Weights of a small GPT-style language model, trained from scratch on English Wikipedia.
Size: 11 layers, width 256, 2 heads of 128 (1 for keys and values), MLP 704 SwiGLU, vocabulary 2605, 9.5M parameters.
Architecture: rotary positions, untied embeddings, normalized queries and keys.
Training: a variant of SOAP for these matrices, 319M tokens, 4868 steps.
Each number is 50 + 10 x the weight over its row's rms, rounded and kept within 0 to 99. Layers, rows and columns count from 0. The size before them is the row's rms in percent of the matrix's.

# layer 7 MLP gate, 704x256, rms 0.193, rows 587-589, columns 0-255
107:56 31 47 57 59 32 44 63 43 54 61 58 61 44 57 64 50 48 46 48 59 41 54 57 32 60 59 31 51 53 58 38 48 44 40 37 52 60 57 68 61 49 48 61 62 53 52 54 65 35 39 62 43 49 62 64 40 31 44 49 62 47 33 38 59 43 36 39 59 35 59 70 47 36 41 69 38 33 46 52 43 37 54 44 54 49 41 45 58 52 50 51 54 47 36 49 38 55 68 51 49 52 39 45 40 43 54 60 49 52 63 48 41 55 41 51 31 50 42 51 36 63 21 35 60 49 63 55 62 41 73 64 45 51 38 45 50 52 58 56 46 38 53 37 50 62 64 49 53 52 46 45 46 58 41 57 47 31 48 49 39 46 39 47 47 38 52 64 46 55 63 54 50 36 56 57 47 40 37 69 37 34 51 47 41 52 31 54 54 58 52 48 36 40 56 49 49 61 50 39 54 45 51 66 73 65 42 33 70 29 68 36 43 27 57 65 46 58 38 49 54 58 49 46 53 67 61 68 51 54 55 52 46 54 46 68 41 55 55 52 46 74 49 52 32 50 47 38 42 49 59 48 67 53 56 43
098:48 49 57 42 50 58 58 28 31 56 57 37 48 55 70 58 37 54 34 59 55 56 53 39 58 46 54 63 63 54 43 43 49 62 46 34 56 49 48 56 46 51 57 43 55 38 58 52 56 48 29 46 59 19 53 31 44 58 49 58 54 58 62 53 41 75 55 48 51 39 52 48 50 42 53 57 39 49 54 77 57 39 25 41 45 57 63 58 41 52 64 47 57 45 51 57 51 51 47 57 53 56 25 44 52 52 59 53 40 53 59 58 39 61 38 38 47 48 66 53 61 55 51 59 50 51 32 53 51 31 45 52 54 52 50 71 48 61 53 49 52 59 41 37 56 47 35 53 60 48 51 70 38 57 45 21 43 34 43 47 53 36 58 64 47 72 51 63 62 53 40 41 41 48 57 55 53 52 46 58 52 53 51 38 49 38 55 60 51 48 21 37 47 56 55 46 66 57 63 48 73 57 34 26 46 63 25 49 38 58 44 49 36 51 45 45 46 56 60 67 40 40 44 33 65 65 45 52 53 43 50 41 54 56 46 42 52 58 57 44 49 49 48 23 52 38 55 53 47 62 33 48 48 66 51 45
099:43 49 68 49 57 57 50 32 40 52 52 56 54 51 61 41 55 49 55 33 45 40 50 47 43 48 23 54 36 43 52 59 38 50 52 54 28 58 41 60 63 55 57 25 31 46 53 37 52 30 59 62 38 35 39 39 45 40 41 49 32 51 49 47 60 59 61 58 18 59 43 52 38 44 50 54 62 39 64 52 48 56 63 43 52 57 40 51 57 52 46 43 44 48 46 61 68 54 36 54 54 45 56 56 61 29 45 50 34 48 52 47 44 59 56 37 62 44 47 43 42 45 44 31 65 50 32 68 57 57 34 41 48 67 22 54 56 53 57 37 78 26 50 69 52 31 64 41 56 60 52 54 42 39 36 48 60 48 56 61 54 54 43 57 51 39 43 61 63 39 47 36 47 47 60 51 40 44 39 55 39 43 47 43 50 53 62 54 49 55 51 49 57 57 48 42 44 50 59 50 51 56 54 69 50 45 56 40 49 38 56 56 46 32 56 67 48 45 54 52 45 53 43 51 55 66 43 51 68 43 49 53 52 37 65 46 36 73 75 39 51 60 38 58 65 57 41 41 44 62 45 56 49 51 37 44
# layer 7 MLP up, 704x256, rms 0.205, rows 587-589, columns 0-255
096:45 59 37 58 63 60 40 60 44 53 42 45 51 44 48 62 56 52 63 43 39 51 36 58 60 46 56 55 55 37 50 48 28 65 48 34 46 53 56 49 48 63 52 48 48 53 52 52 55 58 38 54 41 37 49 57 53 38 60 29 42 51 58 55 55 37 46 64 49 62 49 33 49 49 56 58 44 57 50 52 50 60 37 43 58 50 50 48 62 30 44 72 40 41 43 69 62 51 63 51 50 60 23 52 58 61 32 36 36 43 44 38 67 64 46 49 43 63 55 41 65 55 63 53 64 51 58 44 44 56 59 53 52 42 67 25 60 61 69 86 46 61 53 55 55 55 62 58 38 52 51 54 47 30 50 54 47 54 46 58 55 37 40 54 36 44 31 63 49 67 67 47 48 42 33 47 57 69 56 58 39 49 29 39 48 49 42 43 46 46 48 54 55 53 43 69 48 47 49 38 49 61 60 77 40 43 54 40 49 48 27 60 52 60 54 46 61 68 66 63 51 36 66 49 59 49 50 66 35 61 43 56 59 48 48 62 60 45 47 50 33 52 48 40 39 46 59 50 56 69 46 55 38 46 57 48
099:58 41 70 55 53 55 36 39 52 53 67 38 32 63 47 44 42 63 48 54 43 40 53 39 51 46 36 32 60 53 39 59 31 45 56 35 61 66 56 58 42 52 43 58 66 58 45 48 44 43 61 60 56 41 38 52 48 69 51 58 36 47 44 49 56 37 40 61 50 54 47 65 45 53 59 40 35 45 55 39 41 41 40 37 51 44 48 34 49 52 53 51 46 45 57 65 46 30 55 41 63 40 53 36 54 48 28 47 61 55 55 71 47 42 40 71 71 48 35 34 64 71 49 45 43 56 65 54 40 46 47 54 53 49 66 43 42 47 36 52 46 53 46 61 60 77 30 46 46 64 56 33 60 56 25 40 61 56 50 49 43 49 61 31 57 58 46 47 59 50 41 34 42 32 65 54 59 40 42 55 62 52 54 52 30 49 56 55 57 65 62 63 47 50 66 45 36 44 44 46 58 38 53 56 41 55 68 42 34 50 46 40 71 51 54 60 48 62 56 51 57 41 61 65 57 47 34 54 50 61 58 56 53 51 50 34 52 50 44 41 49 50 72 58 55 67 54 49 53 45 39 37 65 52 37 44
098:49 67 45 65 38 48 52 29 58 58 46 56 47 33 57 38 40 48 56 46 34 54 41 50 55 44 30 47 48 49 56 69 60 64 37 51 51 37 58 53 57 50 45 55 28 35 51 38 63 58 46 57 56 51 68 53 58 54 53 45 51 57 65 51 69 55 49 66 47 36 54 36 47 54 47 55 45 72 50 50 57 30 38 67 40 55 57 50 47 61 29 42 47 49 54 62 48 42 67 32 42 54 47 51 43 47 61 48 67 58 60 75 47 51 45 59 51 47 44 50 51 55 57 68 56 54 35 46 66 34 48 36 51 50 42 51 56 49 47 71 46 49 48 51 60 44 62 60 46 39 31 46 62 61 56 52 25 28 58 45 35 31 32 52 44 48 58 29 49 30 57 40 54 43 49 53 31 39 44 44 56 57 63 56 58 50 59 46 47 53 48 56 64 42 62 45 42 60 35 55 48 53 43 53 47 51 34 49 71 34 51 47 47 67 45 62 51 50 53 77 49 21 52 36 47 52 49 58 46 55 51 35 64 41 48 38 57 45 52 71 61 54 56 51 54 75 46 51 51 49 46 48 61 42 63 52
# layer 7 MLP down (transposed), 704x256, rms 0.194, rows 587-588, columns 0-255
102:67 57 50 51 49 63 58 67 40 38 70 57 42 35 52 54 53 54 53 69 66 57 49 37 53 56 57 48 49 58 38 52 66 40 55 49 77 34 51 57 56 49 17 59 47 59 49 50 58 54 41 41 46 45 60 70 60 58 46 43 44 61 62 45 51 48 46 40 40 47 39 34 38 51 49 32 71 47 48 53 49 61 46 46 45 50 65 47 58 53 45 69 53 32 46 60 47 46 61 45 48 56 39 46 55 53 44 43 65 39 47 66 48 54 75 31 30 57 42 51 37 47 55 66 52 33 49 55 56 59 50 61 50 63 42 48 50 60 55 48 56 57 55 47 47 64 50 68 55 51 37 56 29 50 40 58 33 54 39 45 50 49 41 45 43 47 38 54 36 42 53 44 40 44 45 48 41 38 36 29 41 68 42 53 41 40 24 50 69 44 56 39 69 51 61 50 49 33 60 44 56 49 64 50 50 63 48 38 44 34 38 35 44 40 46 61 50 50 67 36 42 41 53 51 39 54 43 44 56 33 45 47 46 41 45 60 61 60 56 61 66 36 29 46 56 44 57 61 56 49 49 68 39 50 66 48
102:38 50 56 49 56 53 63 45 51 60 61 35 40 58 59 48 71 47 49 75 63 54 47 51 38 72 37 49 57 62 29 55 50 57 71 49 42 54 28 56 40 58 58 45 56 46 46 43 33 51 42 48 41 60 38 47 50 57 59 59 49 47 46 52 41 46 59 47 41 52 52 48 42 62 44 55 29 56 54 30 59 60 51 63 43 52 42 44 42 57 43 54 48 47 54 64 50 56 32 45 60 48 41 57 50 38 62 64 55 77 46 50 46 56 51 37 41 48 43 69 49 45 55 58 44 71 41 39 40 52 49 36 56 80 45 77 63 51 29 50 40 48 44 58 50 48 64 55 34 61 55 50 42 44 32 54 71 35 44 33 52 36 55 38 51 48 49 26 44 39 63 60 27 52 41 50 33 39 36 49 48 53 55 64 39 51 47 44 50 52 57 46 59 46 49 34 37 60 47 41 51 41 48 46 57 50 67 51 37 39 54 50 38 61 35 41 52 50 52 45 53 46 36 20 33 49 41 52 46 40 60 22 51 58 48 39 49 51 47 41 49 52 32 57 42 46 45 40 53 50 55 52 57 39 53 56